From a checkpoint of a small transformer trained on Wikipedia.
Size: 14 layers, 4 heads of 64 (1 for keys and values), MLP 896 tanh GELU.
Architecture: LayerNorm before each block, learned positions, no biases in attention or MLP, normalized queries and keys.
Each number is 128 + 32 x the weight over its row's rms, rounded and kept within 0 to 255. Layers, rows and columns count from 0. Numbers have three digits each. The size before them is the row's rms in percent of the matrix's.

# up: layer 5 MLP up, 896x224, rms 0.197, rows 515-627, columns 0-55
# down: layer 5 MLP down (transposed), 896x224, rms 0.159, rows 515-626, columns 0-55
up515 102:166160155129152182172116135155114156134108130094131116130139126119199158126096136119110170113190037096105116125126123138153115159128134144115140125059153141113135049065
down515 095:121120149107142160111136127134126136169111178136112076083139097138103102092092185115136079101148115101115097113130181129123121094132087098170157129134165124210175084112
up516 088:142114148181192152120126132113096146103095131115115170154106148119166105152173143129140162115122132127087103106114130110098091130123119115144182071130132080147146110115
down516 099:105122160122116144109153099097183185156131109127100099141108150151160153143135090099140121158153108161195135098129230131143103084138134150194147125102166132162148063148
up517 094:204125129120162115137148150129087143122124155159188195128143124100201148094168090182099134058099072181101101140138111098098187127132166072091141078208108126095142116160
down517 082:119108151134117114216094173119158084152099177111088118149137148131166154071137137127157120106118120148091150110122138090185145056056110076137141148076189203151154165135
up518 104:127119116096221105167144183103099111159105143175126114111167125153103122170102096126081101176132147067134139152111132184114129139100178092124093113144106161116114064131
down518 096:162151082129167114075152112124093160121157136192117139150115069077083141107154183146123098113100119102183132125142172084119112146143133092152173085122144099102136064181
up519 088:181092108103174160097117124132178089166113128182197109126179145146142108123082105134180132139153164123160159171149193132066116129143151141101090073147162109088114127106
down519 106:171127134137170172137168124089106113074151130106120177067147062137179148094122168157120110143176101121134134089095127065106122058133100160121113136180141089080097106114
up520 101:163094129186139155133127162160168137137149087044130166143135129183142149180117173126129072153167152138136110134088088073094174150090118111139097095094126133122165045115
down520 102:166088166149056115120119118158104093183115153125158063147170150127128167075134175127076127136140172135108116110114105134093089169112147171114115127161155066085117096125
up521 091:096101145175123130134148101100114140164151112131103130153122185120118095134163056152139110130143184169157169102094128147102134126081178178162126118114148120087129125167
down521 097:108142123143103161160151131094144138093157136112079112163143153094145082201140105145130114136061140148095128133146072179151064123068097167172098134139172092169077100075
up522 089:147119142113126099163094173117140084128155108109157138112141187101145090115129115087083212112090109125131133145188155155108232139127131141121123123131080085148101155133
down522 110:127115098144143141150131112143148134127126158160087119138138125089085148135116141144091135161062131090164168132104105179128107182118105101081150138111112147093199106162
up523 104:085110104058074111091136167132154159184142137112094164138174114077086135072155193123128114143172144083157079132081147134137125141081170063125108172108174147139151121183
down523 107:086092161167160074097169053160118113072053120177078132077121166157158150151149090167116072108138064083115150100179070139110134134135112149114085097179126109129132128082
up524 103:165069112065150126162111126087099157156176125111144131151123149108133180189092076129210108107120100104151154092097204125162108141166060189177179108047157143109175149091
down524 113:162112106140145126187123097092131103113166179068124145108120145159128098104089072112096148138174127182126142076106104111140110075151154136082130139108161146114147103080
up525 107:189149148058115202142135161132127133131095099032120165068126141166135114166146116123088159111100136156130109123134150093073122116082096149152136090127167107131101111131
down525 097:114147147154149190119175109109063153150186100079151103129143147098155111153130150185197086107153126102144154106123165145094097193175163174110147151153141145145137146141
up526 099:144106084140113118093154134154122096141124113075124142094109037092147118131136086193138138105128063127155117129109158167116168161090139069134079101158132124094112088207
down526 102:142124090167168144135130159126128084106074172217103137141124060080153149114113139221081161114137127142123114159153121123085114160092136127190089140138163148116107148123
up527 108:049117160101160125165138080091093150111121052157144143178124105123068154114108093164129091049156170040081134156127117078136129173138094088114125124115128099132136145146
down527 099:095183089113186071144213133110086179137087148104134127108063095105150094180064174143145144104114155122144114041168139133149087133142090119131123153080109121143080117145
up528 101:150099150090157115047104185119137109140191134104168151103141098075126110113115112099125107155182058093116135083109135146090157114112173101046099156143123103124138107168
down528 105:085179155147116166066129123142202109085141149168117121115145143141142187164048114100161134140164101118128098145141136130093114150135146161177121080163164085092121145104
up529 089:091094187091147145114156179170091149095132098156135157110063183169127129117097137127118090120137098080162138099084163105152072121106175133098162119125126110109131133123
down529 099:107152120183119132138164177177131145143112100071128090038101061107143141083139172147157181126101082158111118118154137138172068185104128096156167106115154098200084133124
up530 108:133117165156152116132146087132117111145130127107162064112086172105125179076083080125078129195128153159178054147038109123189120153076127135107130136126052177140127083131
down530 115:171137193147069106105200202143067178128136132086133126142088133081162114149111151160146164141156110093129134105070087085096151119120090089139118062069190150106161132140
up531 102:154178139118161128142138165172135143142077127114155125142151134147150094193112159162121104063126068125168096129136136123088107159180142096110099067162146132131109108120
down531 096:132111133105125146136154119114151127151110099078145158137052099132105095139063187118122124145205079115194169103156115174099114150075133120181125139110124076123153120177
up532 102:151123085088146208147075055125134104149133081117132119150165094124126118170056121078159162113179135152084082124138149114103119164108155131168158110124105092177131138135
down532 102:115100118103182121140123106089197118144180156119140128117133167107160131156163137115114162207151135188161122168168137071153088065143117060112101140058144082108147159116
up533 100:119098174115089156137178124120157195074181119126157108161099168134067160096145106130130104171066154035128158111109073150153126083130155096050156129107197091087128119138
down533 098:120129124165092128137093139103199082171144126126145068128144120119135123111158113113149130133125178076162129101169134148127069128102087120106076160099161130209131124117
up534 097:144217097155126101138146121149193062172085208102094135148116167098137203175169140130076143149097127145111098185053137097101189123141087131126107149152092103142135100131
down534 103:082100121170174153119125092099113118140139151087122131076146081113112100105168138159158078152142153071133164164197096114124102123142073113107119121096108120214117101137
up535 096:131101123148177129134076110127111142133160086119214089154148158126089168091158143114110168134167123140121024125051131097115102138119157091181145108117169147146137167135
down535 090:106118112165148152068128071117111129136171118108114120154151106164088102082184131100141092062147132152111141096114137102112173143178082205141071104109067119072119086158
up536 108:106068127127155156126172094126151160066137147127092148176118164167114143123089116134123161149094178163176089147088110099121133104167093127144134125065082146124095093129
down536 108:121116114110100074158104126153140081133126192131139147125115161154084106067091103152111142080131129158124147144179083104100072111137227077145178121171155152118154153107
up537 102:150114108071094138117149089148127109183204162115159160101067140138111121148068137110057116162130165146077087076220123135104130154098165145147112080130122128138196138176
down537 096:146140168130094119099092109167082102124144105092086118094079111100094159146156103119134140168152145185088148126123108074183125143120135174145089058087112155155182096160
up538 099:154160167130103124160113115193126183134189136155137077125114160144097095164121173135130135096142086127143161131108094094161103081165141085118162188176115089108093138103
down538 094:132135098157174098184131148109136152107168122166166134097169106097073123166121122227166145103113051085145139104167149104163128174123081153160096144157127123161126161119
up539 112:118098108143104096121131203089065026142123133103108118147107105138125119090121089173141104127137133128142145144120112101108153145085157101142088132115128078111129119099
down539 113:102158088116090084168096116098129082145131136131101094127152121164146146138120120161111131129135142117120190213167123123100079111166173116145127113174112158081140081098
up540 095:103132134085168116127105137100130159151103128131144163162150181115105116129132149147090176047108100152106124159118116066154138162147070080050163060181170153109160144077
down540 095:209099147143094141101138098109140108132107084157112109192154106101129132093065133145106202160093065059123133082140127168110149093086107081187085154108165114123090129097
up541 098:122158047113081085091080136217159096171149133105129110098157087101081125116104108124116113171151182083159153069102167153129099120137149129148087139117184114115150121145
down541 098:104099093093132129159142157074090131133061132113152070125109097082171102078168162144100138167141155181115149151175120097147110071142117174128126144065122106097094094155
up542 103:152140099103132059167073158133134149105081108152083133114138132151084116119085075161127118182166109065165171156107075095086123128183086118087122075159182082128170100141
down542 107:109123094097141117190082082143123086115076141100084147069149146124062166169123088157155152147095070089106158168103091078106151141165065138152108133148103138126142129171
up543 126:156127146130129126194127126065107083190104112142121153131180076140141079138069133150115122142120126142093128191114141128141137130171160127115129153130109150126097125143
down543 130:141110102086133134169156138119132133103134121081145187138122151117126112138184127123105101132141081160135116151107127189116113142121139133116090099134134082151155141155
up544 088:122123119098116148146107079050079111172044107139157153109162105154153111116107106171123121073102127160125104131151098128087176116081140131138117093084102129161084096077
down544 094:118075125153038147177173105105093126093127132099149141118096140127161118160113143118107083137144143138116169145124102110123143121095127115145138141121051094094117213153
up545 109:115095148074141109162173065163101140123111167103165100178104140103120144138131104247105110093099160141101138093160147152138157111082136149124105099160084154127235100101
down545 113:102081103124124140158154111109107124181126134146163061130098195137123123162150089131076106079138201134173147115188140140076137090170115146100163128168108160070170065128
up546 099:137158158131111137087147157089111074166145114135078111153087104131083158172122200139090076129168062094157115128132140137130102139138137140073131110107127224113120094074
down546 091:154153215117112126090124129121091168184164129165097140137198170112127118139111099109106130209110133157103170208155138099095047097135173154133120144112158117110139146146
up547 119:121104151105123141057108137108127107097145117138114125108082179133126177161105133083127098133180046147126085130117141077144096155134127120141145185114093116130154117176
down547 105:142121111138177125124095105127129111093156150145127127081162059107103191114110095103141178128147129130120163078122134102120123119103136132127074086170105108134123105136
up548 093:167129127121153152159120082076124104151175162087132143203142148171104165130127121130082151088080132130130095103082130111110147164115103163074171128143121088183149122150
down548 099:086184084142118092115095133203185066128108125161153119121084085115182164123141124133178120110205062128166113128085101155126104053090097123118163148135144094134175187119
up549 111:118171139106142171121079169117160133143092224119116144129134142123095106110150143184134119153181074118134163140178088139210158135094130208168080128139033153147116183119
down549 101:131173173095151167154168150113078184156117130218105165146117150140095211136113136115119166174110143111184117156079098158163134139166088125095119093111106174154145090053
up550 097:138121148123065114154100096143170126127110182146129143147120114133086145118133167130138101073112153137087149145115186178181127216123169097115115124104145122125074083112
down550 095:106092116135083157106121133126137130119134118104137131161136129123148150120134099127186129139160149181163120161185147134145168111133220134107164156123176128129100111167
up551 092:146099159123109108089134050128138107136204112156136081090128129178146085155153161195136156156142161149175076164132142171101121084103120079184137123047131138121105106078
down551 098:170127173104117155138157129110161114156125145114132063171173167128088033148116124076162153130077154098158100127130109180153124110154143116181150114105122186116147050075
up552 103:158150124133160124087110142158174125046126149190102160194125149059089152189146105126124130064141148092164158116107196124095135160100090122138166169134122189100088156148
down552 098:108045134134111113157118131131105154099137071152110128126113106173108076130157109125153111130066140151121111182145081157106206163112119162146085135169155065076120161132
up553 103:117092100119148167104109127078129149154147140085095170164214158134086073171126187117159150162081140208156142053131203088120129155103110129091176106169081099098138175122
down553 095:088106120123138085127107231117092100134121126100144059126178111149112134058135095191159143062172108076091171113129124118155119081199081108134089153118094133129200154167
up554 097:044098178098153208127147130123143125116109090108127137055128094099099096103142159084136162184128105128107064132120177152064167120160102147153159170125193098086158152147
down554 095:076091134124076125129034151168121091190155114146160142147145133155093143092113127160087121149077116128136122175143113191061159174147170141148119118105097193170122188129
up555 103:117113176096226096126161164160112085109144181098188126091159149207089120147150156038139164131180095119156083137106101130105097152076123116149095112131128076053135126132
down555 101:045126140147104180126111082145147137153133073095126113121117100113121155117189196101115125137147068107112092167119117146143152168119154122155110133126158106125123124169
up556 108:091088136165144162107172137128167115141136114165161171129116178089157074115104155152159102154121064088096135190195138103121130192146146119117124154140136122104157126159
down556 099:126180071067166166127081142132101131069129114168072141120118071132110148139116138141133180134147135124142089132165161120136144135113105184120097120179121134121067145159
up557 084:133109110093127115102100185091116107087125073164129129118163159144112103136133152151139158165121152141121132146196094130096114144147093134152093089101119124096100140171
down557 110:146131140151161089130133156106115178070190092163112125149105141107122108093140168146122084150144132107173109099203159157135111153135138100160098089187087083116147144101
up558 133:084089129120110104115090135110133126161106090109079163130101153170104053114108095098148148108087121110100109158148142148155093148095164137154174137107191126135148142132
down558 121:155166130202126129118169136160133142106089070087111176099108120108132102145158134117099122139105101142097183132078107137141131108150118150075059149194079112114083133121
up559 097:127105100122134145174162141134096132110161132117151102130131129119076119121123194118081085154134146134102158152139154112155125086102194113106170170099147065115111074133
down559 100:146130117072211176104054152169134092167149191154158163109106113167107160171117125101123150141092145159089127132159128091165131097170126099097192075121118081165125201131
up560 103:124106145106175147175080169120150087113131115146103124165119102143085141122150061077127180069186131143092145161146178108167091112098097133148115125122139083150200118124
down560 090:111083058102172096124157156200117178079196132145127069172158163188184163083112155122120109140127115096115138150147133113134131092190136188094081130121136109146144152150
up561 106:148117117085134108071107127112066111126139175177156099091116103097156087106110080128152083178085159180137218176146101149117119151154142067147123121095099138162111119148
down561 099:111086122125096121126150102135158071147140109123143105096127137102142155115071115122109156192143091083090149164150130100124114126118142108167121155106153113121111131178
up562 109:114149105124155119141108147103139140125106076102136184110108133151131246140099027080123162073147083159098112155121148092136165126098113169136108151092179145128134074110
down562 098:127184149107067084161158118136192131165192091134115140143113115110080117088103113084119139135093148095128091093126138146118079144150146137147058135134093126124180121186
up563 098:112132193134109170141146144149097132073127139125113121167124101112065131081059120126128168067055127110105099125109129114137156082108152118119147128113133156142123102138
down563 102:075093102123208131120157171101138139148064084085112106146143132122171107097117081108142119072150113094151095086161118111118132156098111101141061109149136130144127094085
up564 101:122116164114132129125169135092111126165166129140143162143103166151135103124075105168146115100118129115126072153141205162112112127053144123107160198090171114136160124117
down564 099:146156070101175162104182148105088119148143191145139206151178169126119156158121142163151116109165108110145139100129148136070125132142188064136188136077133145143177069140
up565 100:143149109111181161124166160178155114091109191088121107107139175146137131147095138175128097123084193175097110172110198072112160109107174105112104118146138095179087104148
down565 105:121187136090113160108064148200093103079135114121141146154110129123150146122114122144120147163083128070123110105093146052086095168148131102085081143127107094119122092131
up566 097:128166126108140104019134134046103083097117074083132153146159122097106162199133136119084135135147063130127090175135111155147148083132201169123142160131097114129103125128
down566 093:102105193163127141180120137221141175144154100141109096120119179157174150135104097087132127138102222138150111095169123089132142116150117123137122126168099127163138071153
up567 092:110121098140122148111092166149071134145120088083165127103161121139099146130124087110151108113082137135159116119072085114134159093158104061122137095107160133116143107124
down567 087:115162133148098133145147134170168184118110112128132097156093136168162162088121174077121157071155153140100138114119125153168081178128126209189160094129171132156106119091
up568 105:110158120040165088135117118146094164162075060082165114083118172135197163100136141114160160125105163087162124155089155207164116146081172132151140160119146106147134137105
down568 100:127079122160163166166100175149117140104125093142160118139103155209052152096107137109142083162166117086153151049138167135118124132128122097149053134121164139156072134193
up569 109:137142130157123128115156106114148083124109151146095127120115138153089125145132183095137130154161122131132122182173211116099164179086065147087118169087119099137124123108
down569 101:119131139145105100164163157076091137091165172143175137129164096114135123135160063056165114139107140099076117088114115099171125104131114109100124115160114163142138098159
up570 103:136113108091157144142025096121097148128126115093163148088120138145082206129128124156155131067042140167147158128113070166129064162158170074130169122114141150135113144109
down570 094:197150159158120120096120121118069116136108081147096157145092147098162166121108145131193118145130131110159172069180070119141138158180133171127093094136155110161115135127
up571 104:131141079143095113100086194110108100168184214112170111128131126155115079125139117114099121119136121109111121123087163126087162093115187092121133198178150095102149170152
down571 100:103165131153193144155109095100101113161136101163112124193150172157126097127166107129134149143085126134126131100077131166125114159134148143066114135114145085091138153137
up572 100:143148108112116145067115183085092113148107176105121174120071155123129068129092144211205128154112141160160170189102102084096167130099123101098099153112102101130136121097
down572 095:122108109114139143107100126142099154116127168131178116094171090116145095104117162135124139084069100163123173189181108151109141178118114115046148121117171175145092089092
up573 098:160142115151078146178115097165082127140164132119154176120127122111140107064119143143102128108137179091110092158103122187069090180143169074180137149198083081132179090158
down573 109:099195184208109125086082135114204119118098085113144166131118162127130179108128204083112119201143114124139161179127129120088141103089138157101124072136103134174122112107
up574 089:165137144127184142149134093052102074127127117153074079160157085086114072137109125119077149100130085128152120136112139191092088097092163093158143141119128126125205120083
down574 100:129194150204106144124123115147084192087198118134090121114127139156075140120134139160049124186099110169123184109107114146149152143125103199115117145150073131126132117112
up575 084:109178096147175095083143120102119085085127078147149102122132132134123164104072075137141095137165137116149132117200117098114143134155127116075126151044141130122113069116
down575 097:071137077137206093115182141120096126155128114114153149088167145145111137104122146143101104115121146128175191048140149176147142095147152076097153143127167060145091130124
up576 098:141174120114145122126130162115203100109042182130112087136119122108186100113117171089150061080146154167071131131145146118125212108122149172083140093146135124090159103097
down576 102:150128119147104132125159124149183127180116119123113120085168144078137086165189104155077100122129133129117125181086138133140170189169097130061056090053135135132139140071
up577 104:099055138142112105178101114151074112150046125116138095145165107167193154119172118096113078127065178107105029150164124126160123133097138106120204118127132137138152122120
down577 104:138116095169144133120134149172099109165100141118132095157115111157143121096171124151110074152073091164139079159129090115213056087181132149092122048117131067124105138118
up578 111:085110151116118102066096152171122143138106128129123209127186103120139041190111168126106049130170139147130124124092122092097160150095122145070202129139156115117111135165
down578 101:129143103104102142140138063102099103130139147170123109084102190105135110163097133117162091077150134145170153123162114149110084108118097165142165196215159168115105143087
up579 096:119100164131131108109102065089084152176177108090134097160157197157118163089162110160165099127121102112116061117101117075153198143170187133097129150181140110136068112147
down579 108:144174146104119133145134073083117117093147144112125131131135192125123153164130132069189120140089129127080127121146117108146088145124201155212141166120083147080127136132
up580 097:168178146143117120149055115131132116161103138055113154169172078165160108154173150136142151181110131171106154145104127142122107145097198103124163117120092138139096082112
down580 094:150106172102089134137122195193150099095071034169145094140153116163117135118097127177114134203160163092125092074127099204090131123127122120098155142175114165134189180034
up581 099:164148136094073107129141166095099127113152215109176114134118166085113098145153119179147092153082115130121085112145108107113176120086142101109102122129110078121199130092
down581 094:108217049099166131128118142159131062107125173124097097146105139161152065146130140129084121139115156178128058122170103134081133091134136144078179100115123131135119090082
up582 093:185098126110213129202083144114082146155081129049165083144116090158112133127173172112201111137120123091128122104147176100116097172119196155112101123104079127152146107132
down582 098:152097139144181131069162148147114097085130065136122125110087128158159168145118140096074107122139116124110173136099137123140169133137133116160095182150113084101103185190
up583 102:142120145060140133137129100119056085090057178123113137139136111110055107139088148144109148166106133125137122230175102153115103065083080109131162151114143103221187081120
down583 101:137133144147112145118194128100118093092170105112113147135129117141100168111136136113119134118111098148165101105160137079117102177141124122112110106151094120198218185162
up584 087:136111170122118140145087113180103119105137119170082163135069131130118154121095098076131108112131094151149098112164213118095189122145134091131155206162168131080109131128
down584 090:130078055088168155098155138118113157102131152147132145176104149133132071101139108166129097104103151133155109121028040119121115096092102115073120123132106081153092100138
up585 092:150126119092143128121187141142164151142129106072181151172126146117057114172085153118128169100187043134123167145127124136059091166164073124203110122105088062086197119173
down585 092:117123100158159095118128138143097121144178118148179107126128070139161039207115163169178126156078083072122155132084121160121109157141100065118091165139188187185106122066
up586 090:119128115147095122118145083170105113093179089179126130120111137148144146161135065119182096107172127121102105107107144132120162180071081094116125130117111081139083117191
down586 089:120125141120187110133143126103166145119103136138112125090139088036125166186138114195138147114116140153115133099149176099060126076137109035138204084132144108157146113112
up587 106:156124119109119122117132182152169118132128161140186124129077101188102120147162135173162045164108121120111119152104111110108125145097100098149143101124091167167143101205
down587 100:151102127117173091188162127156053102142111098102172109120148100171100145104168093119130141154173124114127157157118131133142160123113175196097106162134186117076137160137
up588 127:166120076141071117131074132125102078156198166162181084062135150080119108097088148141160097128149140158119093156139133091166171096146135145080102172146077169120119144124
down588 107:127109115121155119125182118135123153117095123068098188222078062158129114111149140104112096112170082057139128137115129134117100131139085096116131077120205040126148127134
up589 090:200099169142138153124072071072116124125129108125119073106084121128143130148104120090135119117121115112173142065109183134142178085110139111132189155144143147104164140150
down589 107:152101141164099185064143177111161148147127127081122122149125123142062182187138130124132184103121080110127137138124116136066207135117078120124236093107160177171124166092
up590 132:112108159073138126174107185118043110084122131169151138150174154117079151119142121151199182101115147106124117155146149119146119115165095129156123141144145129146136108111
down590 140:146178137088134093181145136125072199146175085146097102125142143086128114099095172124155129110057134135167102103119104142105157107117149147077152065140123167119140163127
up591 105:106174162116107147148167183087150090088030165102166168133141136117113117110053168087132140147117133186144059102154117103126139161165120141185093159162039123165144075097
down591 103:110100109130123099079125084168106067134169135112114181122133128166101171142118093148141111119130111169148133162102146160135109062097109163136127168130145092115130100166
up592 102:154106168145092076163139126130117087045109151073155180128142093105141078085116127134163148111109131131133137113087186076100138089086118160120164104135207109124120147115
down592 095:171153098132146107160171125042094139080168141132146131150086112133125169135140190124183129094145086150127125106127109157139087075106106120091117144085099110144177131106
up593 098:075131122132125148109106163111078111095118125155109115174179168098078186124113150122127119107104084114117124119089117107105161146154107057152145138089105168122139131143
down593 086:139116098121128115172150113171181124074134101096126114112096114169151144165131141115106116177186076147129123099152031155108070080103127111165111099104142098128052153184
up594 105:132111070103152134167116118128153177148132116132141110144121143124099103175140101173125129138141144126185159107131217099125103128132130157146074159081128086115192146121
down594 103:101122114098133066159134091133134069144112137163160125128174204112159111132150121082079087086096111095122133094180141130048109094183170105129153090121162160141135121110
up595 098:147181137106100102166184104130165126104080130159163152127162106093137131133151124082200150072093091129110122143125150128217125118157091113164126074158078130122125154135
down595 109:074175112120094130076083107144126144125114156153160161158130134145165119141070129071111142161158115167102122110081058133099160102159044126077173117092126104143142112111
up596 098:148118085111090092149166088102072116225168149130150114115179097077134104086138110083122128140095132123146120129111165081174152164104167075101158110114108134143153155150
down596 099:111141085120156146127158118140133163090138116092111183142139118049135086110134137146129160155127093193103139087171132144170085119139194089084115085164131126104090119124
up597 102:121099114117105116063090160134171129116144169118115171143188133136175117135173137076146076129143117117182134114166135120106154073075146118100129116154125146140145084115
down597 094:117158154118192081127114100137055131171071072154112080110158095149117125055148184152186126108163126093110125118127092120134117118140110108145126130144149102127114133106
up598 111:105087107121143147093106085069158195189184101099147092152125101070138102128135132205118126130167173139117128127152119128103155095139146098071151138173112144070218112112
down598 109:143134128141137133147133131152136117099184157093170102208203132115138133107185084174104143168140128163128189093118121095110112179083140121095142139094133128142118026098
up599 099:158135108116147225130114102088143125117052125143090075092166147136161148125091168155096179121128120133125137214167092126117120127113156044121170135136128126173172071092
down599 095:120150133159102184111169164110129153196117114143137144100119182114165133141127157158123138125158053133102139126141083124123123081105122062166120107115096160146155177097
up600 095:179114128103169081122121140155112187094088127121140099092141114170200108086074119076156096124137154130153108180129153108114124144180048161151095135082156095114128029142
down600 090:164136110185137111127140128140099166189155160115155178149125194117137161195122136066174130115168162115147105136129120158161086162124111139163142145156133100083181110135
up601 104:120093150127107126127141210148129139166180107128103126139120060125094075132148119143146102170129150135130117132116108163071129211152153156130135138168106117108134115103
down601 092:111158153215176144155123129102113100122100147155143121071143150110164139133129061203118144176140080114111224114114180139086111116097121143114107133154120152147153158146
up602 097:059130083127142137170129127108085090129149152109151078171107129114119142097107155155099137151122198094102114135129133117128125126102169130146060116149140127121104134138
down602 110:099125145095128096081148129123143136141102108131120040091076166143144095103128138137103146164029122117154147117129142140097097113096079097173076162110127122179152109135
up603 093:090148123136121117132085085111166120125090150179071080142110089145194137165123102101161130179117074179109070131081112101146120094128106149087162153138103135146172138084
down603 100:103148148143186109150134123119133108103187139164177080137208120092110175164159141133197165130118066095090089119138156093061105151107096175106127155243083136067151119117
up604 103:096155188100117119141178086131115134100106140069076062063161156110130118179169141122176118093131122115116106069127194129135119112107150052087167097178093104054107131121
down604 110:093128149096155073078115118174146142080134097092139107090177140194106134119095145105113151134111113054114142095104108103083114172140103078106179083150104074138093105094
up605 105:112132114113146090135188130095144108147082100109138134138081172105149122143083156135097192114090113150120087128130126140157175175127160205126146172114125145098173129159
down605 094:132160126076171152095111102193145128090112121133128154152175145138108147137171114109080118145181141056145167168058119118107138071178152145144110082042127095150122112074
up606 098:086105155147138093140089191136111139118130127144154167134155146142186187159108149089118155097141118092153111169088197124168096177153169153130169158124156082130179097165
down606 102:092125150126111127029132137141148107121174200119124150120129157054141090093153071103117140181096167182157106152104147206134126151076166155159102205094114130170087115152
up607 108:119108090073138131156152090076053066167124123184117144159148132113029146120113048111165118059144112114197117120120098137132062171110118102167122123169148104148127118132
down607 100:128156159127143146106121141167115152097167130132078111126045125123130105065165094113082121102058151169139095126171123091122110133220103133126083105156091143074159189195
up608 091:058134122157111129089154110072091116190133099077117168178122122125077118148138110155133136117135113168195102101117133072107160152116084150151190159131143158152199160102
down608 088:095102123125128116136072129183148073120125133057154146109181140144118157152119134133111139160115125141104133137170106163137130123134092035159125132095151141115097121113
up609 104:125079190141140099128072160069065075105149163141149120135123090099167107115105102145088151130140148165166127158088137093122144090098130115117135157143145195120153106103
down609 097:107144152103100128064153179112132131113145111175080093140094131076121154188154144108106133108134123147103157115153129129148089096125112057144127158103104158163139097177
up610 094:132131154176151061107087175098107138132136139139093120182174085106032147116117159139146108123120086065129109154105176152163071109123091159116098094118156112105134096128
down610 089:142164124150206073091165090179119083182096137159152075115128111068127138126127149162132188121085146152149157146135113132106119103138127147180115182133094159087121122073
up611 088:167130168061111121091140160122128140133041095103149146140099154110110145147137092172174170101066116106157080098143070193161130142163118120095145163095124109184208150157
down611 090:111151162155122131163151126150123127120104232174110117078126134132061106094147136175115081102138084089116180135090093161098155168124102208069155095119151177097151156060
up612 103:125125181118110087138186103090151086134196166118110106124076152115139161091123163121125076110098096105174107149117130039163137098063145192110195098124084106063132106127
down612 106:160088119118173141148164172168147162139124146142118154164118155103124085125165098099164161126149179145153138084132057114105199102156155071161109166116159135080097124130
up613 103:115121192075123115092085155127135104171167181115143122130114145131107180136087123171152149110160158110126130161145184146083109168153149094121102079167176115142122124099
down613 096:118130113078111101138187065143086145145159064081115161178086136105143116074136174138127159089150096077091120106051168088112136129116118139124124130148109144123073117122
up614 095:074082130068125078083092130211163079085142123132127146177146202088082183082136133114143146172125103107126117120147128168129116151111133114099188072166093105141120114124
down614 110:088074130114114083105136095178144090118152125126091148101131197154081168091113146117155173150121083116124143129127149128132146189143175166108130087114111130159143193136
up615 094:122122144158126105164132124115069094164088114179138127108166180133119142121198154134062129105131191085147148148154125106112126212161104149142081152119127190136095174119
down615 094:133104106119104124092172152157120158126154118113162122124131073171124164113152134146217155111117094182124114101113081064140160126146080130089171112118148172138153144189
up616 103:170106100102115111085128114117151166138102165150091099159116150142106097102114065129127144162127117120150136155113183129135171140083190131118102122113128124150146170166
down616 084:064109135130095074152105127114106140137097118103177084113095138129096065131099125160109131051170172111131141122109140120124134116122114150181097128183087117107134083150
up617 093:132117152098125117157162126129078126095079141128135140127125208170095127143172128117107160038091132167150091120134102068089142157132071115135159148145140171107178137143
down617 099:109087110159131112175148105144185135132129152114156082139111136091167084103135094137128096099183148105150147150097151146149132134091104161122109162036119101119145109185
up618 091:064123106185146106134152151095149082144124163182142167165088150092115077115131170115092132131168110161108103112133139129138127099087123169158116128116126103150136158092
down618 092:150091120101151138127051079149169160097123127132205118077135094160122126084116150181082146146174120186102105126107112178110054155096120121153114152132093184114123117135
up619 094:199150144168170103171134124134150092171167111144179100081164105159153073043153095080133123115159111124107117076104137161119154175113087177176159088097102159109112196164
down619 105:083133108083093164135126129142155064188102151136124136111085177168174138126107086112106147152192108181149151141089129101182114142176163073168096107151201092131136099125
up620 088:110146152149142114117108184160112125188143162145111180129101121147137095157170131163130159094095179144106092064087120098169104098131191146111072164142095117129148156194
down620 101:103147173189127155076121158122172147102126046093136148137123105100125062099132083135079187095080136149111120155098093156144245150103140149120151124097103099110150103126
up621 109:187132082137080104149216146133122104100134154140146197097119078155175116095127134113152177144211152146145175114050150088109074150091174122126132136158098047107110083115
down621 107:187133159126130152131150132158130186111111158139145139117116185134135168081181100121174099042095118134130142128116125146138116180068107128132196157124165150144151075126
up622 104:107160151083111151124161093151037087110119094128117139105163173108074093134184095188147148140135144171106088147107121046096181167078096136120144080127163158134144129100
down622 107:125119148071116090137120163145095157135178136165134161131111177133057172115091136133136100152119134126113085182141138145142128143154106085156181133073197207104131131100
up623 088:102118196120192111074109093095104124114162061110151110140113156099081171158140107127145184176169176170130072126130113136073123080117105156162101146073136118027188090098
down623 087:155138128099117156112179141139145140133148117146162135173140144092140107158107069135047089196153190037127101164130187132122111148178142140136125095161160150165075166128
up624 118:109151133149141098130106114146081160151143142108109093159154134116172081205136134118123102143171114182112113138138156150094079125128150110077166104128109144138114217109
down624 108:147121149132149088121135127086056078114095135130147112155078077118216107111149135132183138133151123136173173111134058152114070094114070144148170119139111176180185114100
up625 112:116156173127122098141123114138127102194111142093159114185196137122119100141143084118096161082089126130141107136137169089154179203140176116182093112103164101073131105067
down625 115:114111121144070102089120143126090127184108162178114168073158106137133065128150076134109133084115187177137120117165159146129160130124141197113150114095102098076127145159
up626 089:137162108139115089139159140100150155095119130149174142199144090103134128125087123084180131133115118127177142093122163119147153168173120142152130095121152151160095149089
down626 099:154150053104158198139088149169154125071088125140137128131183125107124133143144177125098141153178165177128086127078082146172073136199151162170144108092134180107099130148
up627 102:089064096093089142169135113107121084114097089147096119174120091144090217167155127136090127176120150150143145117134129144135188116178121100105191130127186143117187092132